Each number is 500 + 40 x the weight over the matrix's rms, rounded and kept within 0 to 999. Layers, rows and columns count from 0. Numbers have three digits each.

# layer 2 attention output (transposed), 64x64, rms 0.205, rows 1-31,33-63, columns 0-63
435541524459569471582576515447474444521515430415505487484428511477552500485572546463532490513630513559479566436450518530445522473425497562522510504502514530363499465555458468479494513567514479
519448542501525485528491546454557433510581479573470563584488479436509603486460486469468494545485473522507538461451554544476530467540509473427450559459455474531474461491471464492475548528488527
459539504414512463568521486520464515444522524511504508517485473547464500496468566479501556476505500508544497462465479542502533435522537465438540487467457483553498478507497553520438578520476511
545511438488518504443554420549540552482525516400481502465490473499520512483514474474577426486513535491486486481525499489480495513510517536545501427476481439478513633525551519515457519499525490
525464597467480512487498480553492570510464506498491532517581548482445424472550466486445457447646480432458478469444428540492510520450587482464547425514535485505521547568462450523506457555551531
544570504535459513512560530482531508515528468510469487440459454470511498520480484525558474515510479528502527416540478518521474451465490520415492461530449497550559577488473501472458546589432486
436456508534486455594468447505402496558519506505581483436524517553568470519397495536516472516552514496500517548607442454583487510522503507467534555425481481474358542459502560407559480505502509
608456551563509510443462379512492557505505413495428510457476515439571520499431548513565418527548490538507425555512501550476437480516504456521433578534544482578571521448517548477451395517520483
387619455451472479461522521578519503533477473524516446489460444509490559489532520495520503443433467554562504466542491491471504424506563409503517482462465523456611581484463517530525564523455563
510493533528555471519496487535537479537581431456473572545495504548543488553515533510497502547483482491522532497517532478488461509460528417502429496468460468493479490441434429534515498481537471
521480466503524515570513446474504549521512450466529440433585491507492557471497538534529448419512501565544481458535539520540505529518476508405518398469587458539520456544473457447494488504524503
550522512492469491491512460512495484462585445459492492512486494559477472556501568520545508475453497468459447439482499417474485562570497498511548593517500523517517453483521390513482518524530505
448557473526611449543425394565470499481484441488492505425558535499514480547523469511523520599504513423421517501549534539515547530420480530512562515519531421517463400477504473526496525480479518
463531547494469512515494508422497577599473538490514475432471526477499504506476597528522513515474507471512401455471452429465600445472532462492465474492504505538512552506479561492565550478521474
553416497519423531513545489526400449512506500539552492477545544586426478512452492517549420524517475552490466448490533479486505498520466466542462559419550514521545446551548525523415508570447472
545533567556480480452604483458502490484491535485450486510570447525426414526378465463552575553473561522472446486557474495579487441494451459569428485534526572529479563518484453484458553510482495
432518536503438552506507513481589410451533499497443449490499569570521347507530458498511493605526534473544424436455455509509530440486568490547443561504521519566413536454603458536458547509510486
474520494596494565565470520436513410525503530483495540473538598480414491468498472514449523481484561504500497531568444491494503505519390495430540526576481475484478502504472512552497423496540496
561411548490455489453521475508544581485410550444405506571562497544522513524497527511477456467439551527559575512450500490527499503551533466450435483461471639439443561534471520476500454432573487
408493496475495356527553512516409572534485532447527558532520519416599447605467476485496582496493589509487507494585456517495505449468496497540466440474555509440495504468513494532420534488539519
492568549521497471501579439565456428474400445475477537470458476520531486509478454501530504502533545443509514478420579484582505521450619523549564463459508531458491486458526447515488502573539445
527462446432524478465461439504529509507507544453552510445561463497502496443540476503463518482499499403513510497493437442589552540615466426491508454517569590520577514467530507486465540548507493
557502542501536576480556441511473478501460448513444554489524522482480438534534494506499453485522518523501506509384482578534478577540492477495526480460551434372540477568502524516460520479459493
575487462489494531561586496537446506530419523502537575470509475465493477541521457466483488567504501539455461488493515454454478497526527499454515533519472504492471434506490522478547503468479554
503521537531500489529537481521393538502460518548495533481475443534489490474570455538570534482473594478500395439380450512473525449487546484516429510576535602541508445504510501442565495467460528
506486448512475523533565480452550479487575453518537522450514542479535489507473537393485517462538534494493493491508551526501517524430438520512491459445565475551487462468478533473515558484524492
523577455450434460519532609464564456509453510490448570486507446501495466498518486522467519488490486436501566494549528437518491488467472550530491474509500513496522497516447565510557425511509540
519453435471496440520464451541465545517531481526495561526506547535528479533503457544469452552509495517520519460543494447460468486444514555498469545553432435477520569411466570559495501502555472
537454549590510524466508562524459527521467482550549531515436549499475465475544460476513488468440557543435509380526469519524590484554581486539420509529428419496458571524522470530463457555420418
579515448558488444439464445501510538570466492612490413460555448509496552478561495452492445440502547500495442453513523481493465505465469551543520590516589462603513449542438487528501514478461507
472501504529447490447615512435472442540583550503521544488435495477491517481496476519511394519491517484405476500491471514458455487534452470596488460495608473475582508497508539627484446544533543
546494533498490463500464492548486488454511534563467459493493542468458481480461492453503564515454528402490516463547526484584504472513485503483505502428487504520549506521584425487573507560491514
466580464511454486451558480509430566496500495489507482485484523470455443511499491465480512435498550569505482500538466482502467527506494507542545482551522562532518508468555527463574461485467475
465466500591441448477597525579531493449577460514471486485485476430539525483531512495420487516435509474456565492498554469525478564483480484554473511588445564394486512530487479507486504536515504
470483492488550507518591455464511559446538503474519509486509577499535519537496615485485509536515490501487545476494539497517421544422448494472532510524493488492440451458529490485441511497449494
404481498517543473536474451516433453512550500522507491502488496536545503488473495511577458550431504523514513552543534535483494507584431484502505544515477480460471510502525450525499466496476466
456466540433556521474547507429435498508465535439501532497511555466480512532525556478479515509496597460520447547495448508505513457487435494547548484472527452491554538474514540492476480495491558
480545488488538548437458502566529549463497503494458474469496516467471537444519462491472508585500518484536452468433482530483471512475537504548548507551449505544555489503449596492433473447543532
494485503479483470428514528500480462485456478465538490511504478475493505535535540567557573505472463535479484457525510452492508458496494587490573466551504516522516457552510431444502516538524471
532478471452544513507538506505517556470536522518446574560428531540446476540495454513481510511499475551466482555479525502489480477494431521499495475505529429444504466518533499510465468484532541
487491496494512497412501513511470507493451508528474490520482504477468483490443426508446519474522502526501537502434522499539525512554503548507514512496450568541534521515528475485542526542461487
546412553591528482515447512442468408548518596514514512462457509488494518504523431471479500532469464520478517447451477554450468458543524513480517538514541460504489467522549521503505548501521507
431449450493481508542501478490460552500488521507494474456557549452518505537508465493573503506547552541521504495470489500546496510451593497550465422506502507480513530462497525501484436536496436
550525541508460481510515489518478523537486466483474443511504425518475504509477499529502506451514520556512482496536469478467495443506474509589456502535535524531518523503466476442492569492521470
513518489498524514447441509502478553476422528505492441564515491589439486438495471495527492437493509517461534507575507523544454461524442509468542496529479551455496457513617497483549528496493505
461505520517562516487479490544607458421532463496451478473446489527577522542463518490432522467467478492543496506533517444506504510516547476519503445496508532535430589477487495445532495509509520
424546458492460417489496558561494519509529492494497557506495438543572513509570496485456458440468454548532437498468534508482533479482499473422521528544484509458507422508483525541525560517503573
532493493427581456528541530535536518518471501497517525450483476480517567489486490519475511482510509493452502472590545448458520490528472544494457532462553445443524521552400466457561528485479475
533504555461499496489482534551468540491506477566549492533466476596509486502442553487484461519489520527579468462486511558524455454443526575481531558435410431516470485506492497506480476536407494
462493480498531488583539497530479417544522501518511512477479471503456495437507505553498517530572479444444488506506514422544504485468505468488512521544512525521485496447565461472481515531475548
552519522477493539481533500438595528528500461511474452480449526560495502471518483532521455510482463465480511515454544423445555558559507515452471586475490522518438516499471463503566486514451495
484445481514528516462447487536529563547532464525487498491555496511508544491516508435465555461496506526528476507479455508537455569557448534500505507520441467464523483470471546505508486467471505
476494511498568521508496441517551497514446494548513453502453534484500514490472491455470538572498478540515495592498548533520517478410497439481442493435485460466564501553506521491519477455556512
485506457496475541536452489526495464487451540467544493460480496574482500425516448486489523475507501491543539511491525550466506477479510464547498537471555489526431478507526536510518494507531530
427519505507496404450471561493505539499488485491544447503463526468561542530485491517511527481496474534473485509524518597472516462545489506505450498505512489532530510534512474489434514533447491
539535474485468504517455514538518472453523482466464468493495457429478457490486526416498461563516488471497565505620514445557531511500493422567553532478442451511498582540498505543493559497521482
510510500512422487450489525529534559469539494441501560528496504494507486546482553491541484431449515529536500492502451484494529484494543479469529409490475535476535604462454532493429431549554503
527457501500473473552521521490468490531535496514500462539475491466533532525550511496497519543472511476546502542472491480465498491520487475501433446520469563499521488508522452547467482484499494
440541549534455527493540538539498491513507458491500540527524463461465506483510455453507532480496549481507523535452529538529489493481549454506525435454510538532513498543454471515418445527458527
556454452502527554555472430483465474475505498495513509488514494536532547450423493460505485514532447471537516586483535498530456519472459512452523531523470567504485502504538485528534454500497483
460540561484529478545498525492473488518526477441505489480468557453460421543477503511492512538536517510487536518444556471554446486584484473459523520424443480412525487522546536493578491492485534
435521534470482487517416467519512465523455512458493462514568495529466534487517434507523558514524499501570509524523493489546521495500510502445478570489479504514514509516525513442478497478440521
# layer 2 attention value, 32x64, rms 0.216, rows 2-31, columns 0-63
522490529552481484518503534498501500484467492459608536484518451476520489475493492446548440571565468464497507501470469493538439515496493497480503514491528487451462466480493598594485520452492524
528460547556525449463493531522527575556509455497542403466416532539484491444438439484528479486515439514471429545536483525534549503487492511479460538475533441503468482490555468518508545541545583
519509483513443575476502440485542472480513497547485472489446496490500465492598534528522529428506579544497364489527543489410514501503464567439481507552498472461470504484526528486544546510529467
541491473456401463468508509476521481552462498476493506551520509382474487515562509600499510469484485526485492417495472480496566552563520535579478560454496518563445460548517470435522459478526528
565483497475535510507499486488470528417448453573485444514527527521501519473561503541530428512544487499464488525502538502470499527503505500486496483505589530408466490517491515521569497441498480
453515553492481484503498495552470463497460480479619497480480547507404521523502441544479556491551524485563544541466475507481550531469416469475593425472504524460577515419479501485617493535508461
536489508456500502482548556503481476533462526500470519498505486546508428554494508520509506521608502571538463471437520491394505461543483489468465472471489545430580491482478460573417491491522492
478454544539504576515488456423500501484547457596473401486464520504507542465486527492517423517502532531449519485517448509491474458447509511536442507525508524533458569445502465482532571464512601
525542535532476488550477456488523462454504495476500494468482470477508498527437499504561478540517446533556474563437473520471429482553495518538524504430444513476479548580474518536475525542506501
533547478473524454424471498569487445503441501537451520574488452476559486569559458532497433479548511540521447537543431486582550474432507470505475451499488518552491461464568494529519475519573471
492539513518551469493481498473551470563423525500479509533490495457479424428563447523448489495442485488554482524432547533459442450515544488498534522510523553530510577499460517500492518461557503
497511492567481470518486468477480531467461570455456578496465586490501479559491539451514474446509421531501500502445576508547535533400458557515505458459486570488523532485543475505481477512496518
510591599460462527501517537479534446521531536569517478528518568548488524537469546546463473568457449507494464445548468530495467488495458492477415515449532461450497498411482491489493462523465538
475523438440568494493557438468544502515500481464506487501486507543513411524505437551522493465558504498477529442537475453447532515454458405500557550521503498526476532502544495569515470516488516
501557435532526495448424508433478545454553428491514483502498495614471527480541489493535517461464492549432509467474497484482547541503597481481489468519523543492517459430453598537475426559497527
383480515446539423618519443511530526505477562549467457500591513526510477495530509429486503464438520575459482455443535522448541541495552499536495540475541437488457481528514505544491453563484530
514495472516459548574457511566535512433489537404463489561501444521521515536513560499405575564528494493439490487515499512545520476480538420495519483521485494508536462509442461469543497515470542
511585426447469523507481558498520478570558505564584492523493477519513479488497465446556536475484517450492492566533450559424486467514494553547487550412422389518519457492446537469545494523488489
486492483522480528587500552502517501569460477581488496373458471512496499474471559508565491475435447580509502460500489490499495555516447455471578431574510504540474505491493565416531428563453515
519539450571486523486529493495561480464500504534463502409458506444426541431499509488504486466494477499558488531508468408468555518456542539583524533465551521489583463509515496526491486557470455
473475470521478508424503468517550454531567554540512463497525538493532528477585456554513481476529547415472553554446550535513471489451465488522544463523503502433451479526505455426444424594454538
478547429496498485471527469484488486522585510491505529544499531485538512444559525532470467501546454555548481483473469456537591405529536548481548542541469448534490463494475465499500478473438460
518531460532493460490484495487505523503504468490491502530480510490499536535497538412466556473523449512536578478573517465485505456515518489463580452473527436475467566492492489510504436450579528
523516478457569506569462532529460481543564505553491523542428576511459521479496548510474501443509405537492562583522553482450505538479486424488464570434497470542460464510500503526394448466474521
543458556476512456485489505437495549526431479492473489508425513565417471505514552498535499527562544455530474480516531512551517494476562490488547427560470485451475520509512538531523543478474456
486441538516480517473445523495516545449486453548472530501594478528491547476466512474535516425480474462485459516515504491528469473516521456577557503485525471512516529530506530418501549469499492
613490443466448474580398445483476519539494490455481523457493517524488529436455495477493538492560533482527498522470504480491461507562501477519507468505528507452536558495553474482555513503538516
556458456432469546544491481523540473523525507456525496414512528484556473533506525526414560473489433529482501453565420476450449535506497485537518551487601545505445476545513508538451542522486410
543484523533482476514507531516547443474481498563456624484483516553524521526512447527478494527538578511447528489523519425520475483512479512477466500466444505542397487439501465490489485500559431
545492481529485515459510439515510479526498517543475513504568546491582549518463548566495522503499505487483460428436501464499516469559531378502534563544447525484494466452416524518505459462501492
# layer 2 MLP gate, 192x64, rms 0.244, rows 0-40, columns 0-63
473517486505498497515527514554443510470515485543404473488497520502504516504480454456463470513466564485549472498498532510465529535499485481474569481502506524527431530461534478528573509525533481
516489491502521530465485518532543486445498481478508505522559464493453523491565495526484470449520482484432495475527511474513505534528506536558507539492482490489508472515552496499492483486417479
470447534469609461552424482559448490597462493477480461494484555601522542433406405536478450529486469556487525407538447534453449441557519540488532489431516506489462390524533462450587513390475413
507473445546503545467507549613506487524519528492471481452427503518500513530464571527487493460486438577526597504481453511501515464509541531434470493469428523481493497524487490421510472491524508
487497486500486462598520470494438549513495519495550522532496486475473487527516513530496482401467494547467577545489516503601419489528454490496527453493534542467469539556513539546495462461473534
527480518500543581483493543496556526497546528487481519464460534509468515535465544456481520550483529476543475490553513471525469517558439517492481510516485469489503490448488433495499546533539519
471478527499566513486450506447468464578559563521560418410425597461528520489465532542528569636553454488480443473488500517482461426530512521459533449436568492528505505554519544428505495608519530
459462516510417398491465549632431478490527525521449586489538442488499538390459419557487508514466512509531488481490526529478554489525503506534551481515521539477515450462457433478531493476484516
476458468490523519509523463469531488488516529430524504503428491503549502491519534467484544483518508510453505482507505490538502515488475470496460518477495491531542480496493477516430462477497490
479446526467498462557439524461482467556463539458541448484540565519473492454485511451469514560539525477421514559550515522552488521476448467503513511511555498530466500571562438452521492438492458
467505412454455474545499473498470529417477479517577565569565448488483561527549514483529515479514600535521564460487503492483475463480425468516449557550497474477606452469556472591512499485431482
436517446468491459510562456554447571425520442500539450497538437549505632504464430473481481531573477451420570413550491524544530549456515471567433406501430493432475510540467501572521528467483497
572411612552593587508488474460439512572539397559551493386460576411512562516491470418528499547528531500499520427456529573506521552466485531625516488510559439532541466581537592425475492519538389
570527518473508486443546472456430517547444485526505564514516541525547489519521485474352461525511536430552545501545499447623499422516488502506492482549469512454508526460473502591528480558511539
641538551444481452530508428540463472489547484458483466510526443442403521448485464550530411583497452570499637378461539521460512547548498529539356492470486528497535417537490532533453513460447479
470517538464514470554475546409503438433555471495487550463607475542479595536463524528391486524490526533599475473477473566433458461469473498441491555476542440526465407494553561536473514426470461
486509556528500429481484434557530519419508457459506585539462430504515425476491522547493473475456489516511458531449474532531474590468533486476531472451487451451537498541521521462509548476540494
511472501541494432555558533479535477467550492518484502503445475464490538501530445542481456474500488511444449458434511521480511517616497477465497521510434505483510478563472476572508526538454510
508549508512514526483487462463513473554504534399500503469501492509540502469521545557473474512553428494509606483444526516564433498466523459502559439444462509426555509559541546485531477482538505
445520543503498572569508638428515482521553505546494538536502579434511506493555522467433522483504498526491493449503437494443556534514448537497532535541404507444508458527508554582534474481486519
448441477491518444490481534507503531531433492544491464528478501461553472414525493514546470548515435479501546486461451441456517489484487500504443496467415538438548512497485517529534475547487545
549475515513489568432412562537503474499438393492517503435494471464570507435507429560544474462556514384559561475484420431656556593508540589518557493540480533558510447417448482439605371492484419
473474475475495592524487556556506431488546486458532561484531511539485482469469498539496437481525442572465547442541535543458503527481492509476525483525547492464501514475476489489544490472531479
512507519503484511457552469482497502461513492478521508495526470534485501467495503500500487507507489540460519461520482492567534532503520478525516473402490499486517539475474527439509503446517472
451657481512469446488587511483517568549604442468549481552503449498489448476540558537527506493439557504528518504506565400510516511499428530498517456494467570504511465422392474512509591451511574
482559536512480513512557522544474491470532482487495471498493479445481586506507498501469515500515551460511465553519593490532469540492513497519535522510445485503514474443450491547516480415515537
510460568544537557536445542494490420603497489514553544557513580527478365497477514508467445506504524486476514537494513489442519496435486625466473561567527504428462456577501456520431456497514556
475519473492544539504554481462470434556531535508443486497556534533498485540437451483515522592576568514515507426490413500465493454508487548559478473453562450434400524474458531537566537509461458
532454598516532498474450516483490507445498442539520515446512632566425505552534477466505451514513519535504488499566531574503424462519501554533461526527576398530448443473492392460500506456496458
487509545528551530575489499429439550525533452543520548512464515495409470578454458503435478515436572462550522499493559493439425495480434502460494562483491487544462557441560480489534503471573490
434567488486496440436480505493504550468519524442500435469472501466558442473448519572515508481506507520500502475518527452470534513548425521492490474496504537422529483484487474478526584555544460
500541479517477492506498512461453517518503498499498519504486489482509489477487505495497491517498496506490526509496492503491500525483472487464523529480514496473488462482529507534506490498513492
458606526499399444511530474522481547507532481481487474559529467448493490444519428522466491411490548553483489529479548476506536491512518505566542506561477537452499492464428525556537493449485496
544438479503592581451383507530411473515404525585508532467527543488456529472480425484480448522487425579516518435534495533484489438595503506438510545520434481565546505533469476480562439478495446
572460467514575520557434479499486492482509524469504501498525581494466481485574499493496539502474467520415539516502482424573423520432547513446501453515460443453524529547526431508521485599543554
384501460538517502499527525519496495494553489509535538478457484493538541478435501477522497509539540488449483530510504541534505491472515521508423521543493459472447524510498493535471482497487556
568502484544548574473431506501441527531493487511492481509535445492452482490486475556464481395453492515479494429482486625535446566486444589524568532531555402463422517551431446479576493474436493
528521556449502477557515495451521528437542472483530429495505542517566445495422603481484576502473557540519559513410475472475569484521489455529428566447524466611531510485523474526489451577498477
596435550484473479465496537601427416459591559526460466481470596520520483530548515483462572456538461462482460483518475489478559449584546504451442513529420506540525535463529615500488480592552502
516521486465419513478489469533493490510480507520498408451497489496538475467549441458495526488515533480545469475573584445543528520491533431499487472544546512492596483438561459491535512526504489
506521511556405463522575430500408573507473420456520492519535494494398403532473424530550481470539530479488449486500541535538520516534437517577508471482506510491489422441474542503483511406480522
# layer 2 MLP up, 192x64, rms 0.231, rows 0-40, columns 0-63
492470523443523493499506524466577511504460521484609492518477503543529472526505532487549527449540429505440521520477465506557489472503537506537452542481484483446535489551491491520441490496477470
511548506496481537518543462571479525510514575531485449559513517502498509499467487470486487513473567511579520534465514516527532515488479492481512476525457515496475574491470545491548523476510523
458448566477557510536421492462553467566450473495479450532512608459514523459510474509520461504446488496488511456530490485513438439590453530539468518426456511518489424488514417465598523480548435
477523516437465476548508472455508510472450481499504524549613475449489465459500434492505484542469580448482410479496519497504512525501481503566553532537497505526497519502520526594499569514470537
570460524496559480530475449532422472548521493530439486468521538550489555527481517539499490565538479452473525498558445452515522467481554526481518513418507544494425567516492497511537512462502529
493488529510495437485497465542486532523456436513467485551484433541470471470528509561570503523440496506435454516430456438505496534498583475500509500521478542527458472475478531433551477454503545
558438493453530480529470457525492442453451494476456495452494523514536460554497621436542515490553480542573510440524451489476525519433606519532472475436426468485491558506502541504409467428548480
486469574467567564569547441479526485611509402520445466478486576533478459444507565481464521521519474521502498530493498539521441538448541503490494510499524452476500495524450544481532548419546505
477469497457477519532499477526512462499478521474474491495483488507559486445499515440525521499505501517480486482457463483511501476502494469478502533457517541522505493503529517553479473497512481
493521546454537486466459489546540512456487501530470555532418513498521443576499533499529522453492451530535460475490479469449555459507516576496478506605527492492472520524437447511530455511525483
535491626565545545445497496528503508592560518485432461436511542563505476464413498544462488500477392479466454497505523560500494532543582547467591477440467510546397537519412518410483465501563511
563477533499523561489466495448611453631492541489495529446476515466473413494524541505474557458465466523595443561430487462503421506486492544429552536449584524511533544473511474442440495498557479
478505449454526516546433470423526493452464568529538492466546471592393532432501499538490472464613464537470468533604545523529468473538530432440498526494505518516483544471532401521503457483408515
489513446514445455475589464551499475525512535526529617508487470430499473549463487470402512538480504494547504522544479462561517489494505495505460491490484572466538479443505510591462525543502512
376506449542563490489447522458506536523453545459534508424490558570572501566449492528458493382495525461515409569533494545541464443419490520500611517523527444485474571473499486481495469551570511
519485511531442553491531475555453577497424506500508499470440471467513464501477422588574530491510544419424446499516380441591548496538529462602506449519457550396492590520467499496480476500511531
485578615603562520485427401556533518512489504511534494515554490455478482515452458553472418447450436476530445521521519505523578538504511483515497559496497479503516542507502509475526482507494509
518469480516515505487377497596452524460495431557489531541563502399534411500539579508517489542543388466514562541484441516491492559455521436503532453535479495524445523488467537513495428516502475
521548490541509577522519524533464509474550512469464540489486508573519571473531498503469543516476446526526598497541498509520555499454500497527495510477482490527451470527506476540471487460507478
444492521561513554550480632416506484531562521529514532534537546469509519487564505461445495418492516554517504464505446485438549506511456596473538555541414473432484448531489538534524430457475518
574469482528504500554519503484509418485549477462524530463472544515496532512449460536467516477522469501482453515575507541501452510531491547483533545536566428551452502527515460494457508496508460
462447453470515448447513373452500508578428547448498461483518508501491468520524530480449492573524482534429438529532573518418422445528497422523438522478566434446532568579584397601466587525609494
477449491555528572492424542572486435474558476512506567544517524512513533454509509481472453505525454528521554528542532542442500514454491465461528456512491484517491522426518534468562503474492517
471453519438542521478521536467448509479514517553495514526460527535466524454465524456575542520547496502499510445485463492495488494512542434506511476433541467502484471521535475531508505508513523
433564431522513482506584514474486527586586465475565459546471457546523448435550544536512497488490482544527485463537541409507533478454412519508511424491492557499435524445452453502434576474505556
531455465527507479485527440442501488492517520466523550516468455582475413489485507533492508486463525560475420452506460528470462503486494494532502464554542512496396487480484524463463570482483483
536491510516440543515645495507519538480566490571493520505512454515554465556490524569564497453480533546445539456514451498493446446522632476534474488442492516508474536481494446499511525510481511
525526437439460565511545541523584497447494536475611480507382512467590411515501414423469484426480477467495512556577547503447532515496488469587472551511467500531490582506582548552471468519507497
442469499479451502516557456511510529604538472481516587492488542591454519478544512468551574454564547494453525479483511441407500481536468441493486411440511503478511515531524581438534467479510553
524386518482528526559442507536449497494457455490532523471493639472545583520492419555481481476527493475469504453545522536473464500516557556551519499512483513509462538517500519551498436541490431
565491436474460543547486503518509428529471512551450565518511444571470523486577480462475488485528478458528503524446502544537489494493534434485523536519545494544451492473540505527492428452476479
503487499459520499461491493516556486484503496495505490506504511515488520504532470502475533479506502521495508509522500487514508504528515514529481459540477510525503535502478479489492496501479495
461493485439543516517517568436514533493558586510482573449497473520495507574448542457516523446522484483527427434468551555536529518474489515490451521496505506519526526478567424529485450536427499
502586494458562572453563508521525486530514512494497506486556527531506477516469508468465507591435443498489497374480512597497523504516530544532529522424494467480526493499461504553500531441536426
468563429536478541427606568505546546492590481591497494525446478526571545499476538435454490439491486524554514494496525528452531463528456462527483474426437517500442486419567531495429520519478515
398484464545520551515509533511489474530526494524563509489497532495517525480452504477541485506543524503444477535515486545518516494475534516506424540513487447490453556522468482544477498482468555
504495491512446534549469481534545516446597507449463623506557457508479490500519521473510558559435542469459498487521519421420536455481550498471503558498539480534501483479486666491423495520414519
502435454534495532475500486526463469467467461523457522511434477549428522505583469473485477515509440475426437444563517508517447430484529493420527466569435536424554531522487484462567533464569499
405490492534518525508474511493509559587391529541527534546594479461571567453450527500563525548480539545437526540494552459516419551437442553530540501487525552489481436548413405452504469464446471
482490490544499441493409461512419522515451516477519566509515472494545466487475487509536406487476517480522533525478493567509470537517532510545519479568469510546390483547515575451480544435482544
488504395416578519441463578454574494492520549489457494505487494499569588481520609508444497440489440489497561486467451438493466538436541511435504526470483529459519526545522477563499491552498459
# layer 2 MLP down (transposed), 192x64, rms 0.241, rows 0-39, columns 0-63
507471467475548485552499523534480548509477425552493447461493555473503503528444604483503508467414490515540487509543484429538534553439478491551496522440485508478473539492489470577502549518523493
461509447522549535470516526572505522496479507510494484507511447516514502509501581481431464498469461506544473501491507460523556543465501486548509543445463486493466500481500542522484508474520487
415473469552482520443497516578499516620462499547459548568551539431553515475515442548556434497509445521513505538509473567421475450495471561570474291529545568536500533501528429526510419517408452
455446487495538512532504471563500553469414485521529482482505400489494505595391529474508507437538487476606516463549508511529432526523490588499509489473501558486457472462482567510515515458476510
514455578496421570489439473499527514540493427496541535505431498562490554552518510525487460478560457503526586516470420471428468484563484490519513508469544539500463507427458482455480544415458541
526478501532505492526554456473482467446523481535541499553466532565535521430524498465481522508571527461501561498527515479474509501491496470475472443479510556496557456509494483497496444479442506
520461530455528484581503463484483444458480559485513501437403541600525541502465498486512572521432512516544457409441546474504464475472569509582548528483539543518459501504475486444487483576537525
518510491526476460468406582584461489501526507472478583494528498502525510483458504513507459531557578511469466551492569475489530506489474466536541444533514542473467432478526467425454542479489521
519508524497516490495517443512491468464475563531531516491491475476572522475498481509448476533526505523489503501512465487438544570445509512481476513433513513544515491490512474495482495528494534
476479453465531483571514537491477477512529511477559561467489529515522477469452523413360552560464512533559495476472520524493503482503462504496505499507554479550422506556500480500502530477475496
452575423522493492567495504502444527477480449518500559498495480502471576561467476456456443557557509493574572417510425492580476486500442457518458603508548528457524483494547436539515491444441489
555538466472496430560501431507472466458500494478557491581531514571493521539527456544429486525570503579503532429452601486544538485551503453538460422481422474551469468520488487509586498473508446
543490467473539469590441532542558442426475516444511474420431459555473428516584514565480506421568522500503478446626559549580512520499548438453482522492443518458443617507455475518546412519475523
485467503423521548548507567519552497537481517503491492451484468490493538475495486503574542516519526517475455494450481498451531552494449449489474527583541521542471525503484580374494483470546491
629566522480496483490494412562512534501537458453514500494520479499460477454454503509476456539449513558511573438500548547487547518582435556511469568520494505405571434528502523528484431493429495
508556461496420541411509480499526392645451493454489410534479514451453417521630510536576528496480514604526449542483505437526497510516503523498533515487583539494458538444549506456488502517541477
480572522373499516448490472505450488510571467503483488516548437451509576521484502567563472475507494510540482528552410510521469459567501538489512519511526509490451460474482465509502482574491494
498539534480538472532492584503473466514448548504460509528437471482509459529485511447509475471494489496567520479510433473532442578502496387540517438444489530507529459572533525576525495513489545
566514484505497527486516550485476547520536527435461548523519543536470581416495455574402560473533451574497546489454518486497569428512480408549470486471496486480489512499475447482464526528515454
499521473467436520515502407532598494473466452516397503526474542536524636547479476471458491546525434448510472449535479596545475453574457519446513442517475527559479496495480527433421604492558505
498475490525527499432507452467524524540527518470471509471455500466551483486547533469438466513595470535541523460531563459527529470503506486561484483476468485465516482524497536593486502498454544
443584512461423603556472588500506501442604530532551499457511563522565489398558438449544462489529425545512581397463495390531430556473490599537486480443467552511444424549521491493569488389529456
525530515477507518461518532501504547490551503518473510457428518457478480477493495529480506475574432573524478541528507476462449494508558416508475419541513510503474543440566536502502525481491528
519512496529507522501507499474473481506500510481483504472505554473569520469487397484539559466495472563489512447523436486532501514525466530488476502516524452538505530475499548445511482522500556
511457457534536502447500496537475522439441485519521522460472514417499509475427539475543573537532447573495541504493524665506520542549562421370531472469512487495529497510534457541511519407489474
465492545536481491517515487549498537376491499514478465502454483525539538465470527497518569455503517467533517477502529563515431538537511467497468480498507435506537484431487486521527484465481503
509459479489509431468493510388524464488484525482561480551547484520436493533519471517567521492507490564509487470441576419499447481539549476453512565487489560500514502463405494484552526563485524
546476506489461477476434575527562480481479492526573456458426483543513452483436529444513506467548462442439488490530490540548525486550555506533416590450487494472465537502594481514556505510403522
452480484457500498515546534500563506582409525484489584484479522488519545424549582500555478492554567504516447482478486403466469498481467460474521408497496543464496477572499532441523499526460553
525444514578468539445491496562467510488487515510564448449462518527460508548510509491494502481508487518446534501524573500455438479548460571526541471491470516484476517457485544408467520497585475
488518502526485563501496503528582426405487498505477536557450524513529499519501440464459476488493507501505530495532543457505464426478541500563484500492500572525460477469458506504495449535489601
489485484490504495475513488508500468508512475494515475446486504506507480515499505499528469500496496509482493492475529524500491476510480532533513518496484548519489517507502501476496504514489555
523507471558443481433540509534512482501481420535492432547423512471479491429519506465505501573522508462513490518500578460530487458542504548457524483495552557499494519527489454505498529482528505
485555502566509523423452540493486483468489543580523560437540508504476538447445408563538479520504493465562439490561477500500485459501561504475489482563419474503565554474509537453482552507399437
506522412519524452480529472408483445540540512529478464442463523519478597477452488493434467552523574499549497500497454493575541460503491487563432565477457532531509572553523523457521496495461499
480448459471435536438527502488469547511514500518515484488541518449510491539469540496472508496525515486422507489572435525467529512555510533486463412583486536502484511532512467545504483479568495
526475483457485503644559450549432543468605450450461537485419566481526550487506561562527479566477500471474473545492532404471537484506462464441510477468519548560531419470509501469513534561526503
511474400527541507487555506577497503605489508519592409477491621531516436540536528595492462467437554526420446372538474444526460473488512460476470512382465484532556537489591529444509518519461498
490541534489481417514482448463501438497555410455461422404534464503444524512552475515478522464496437493524456502477486525555521555561544459508548532534496489530456534508526536599516486575535529
510477556504449544542539446473529476501536506512488434495569545529501532470507513535536565481532529488526453483508483531475479479474523450435488489465516499494552507495454426574495412422513511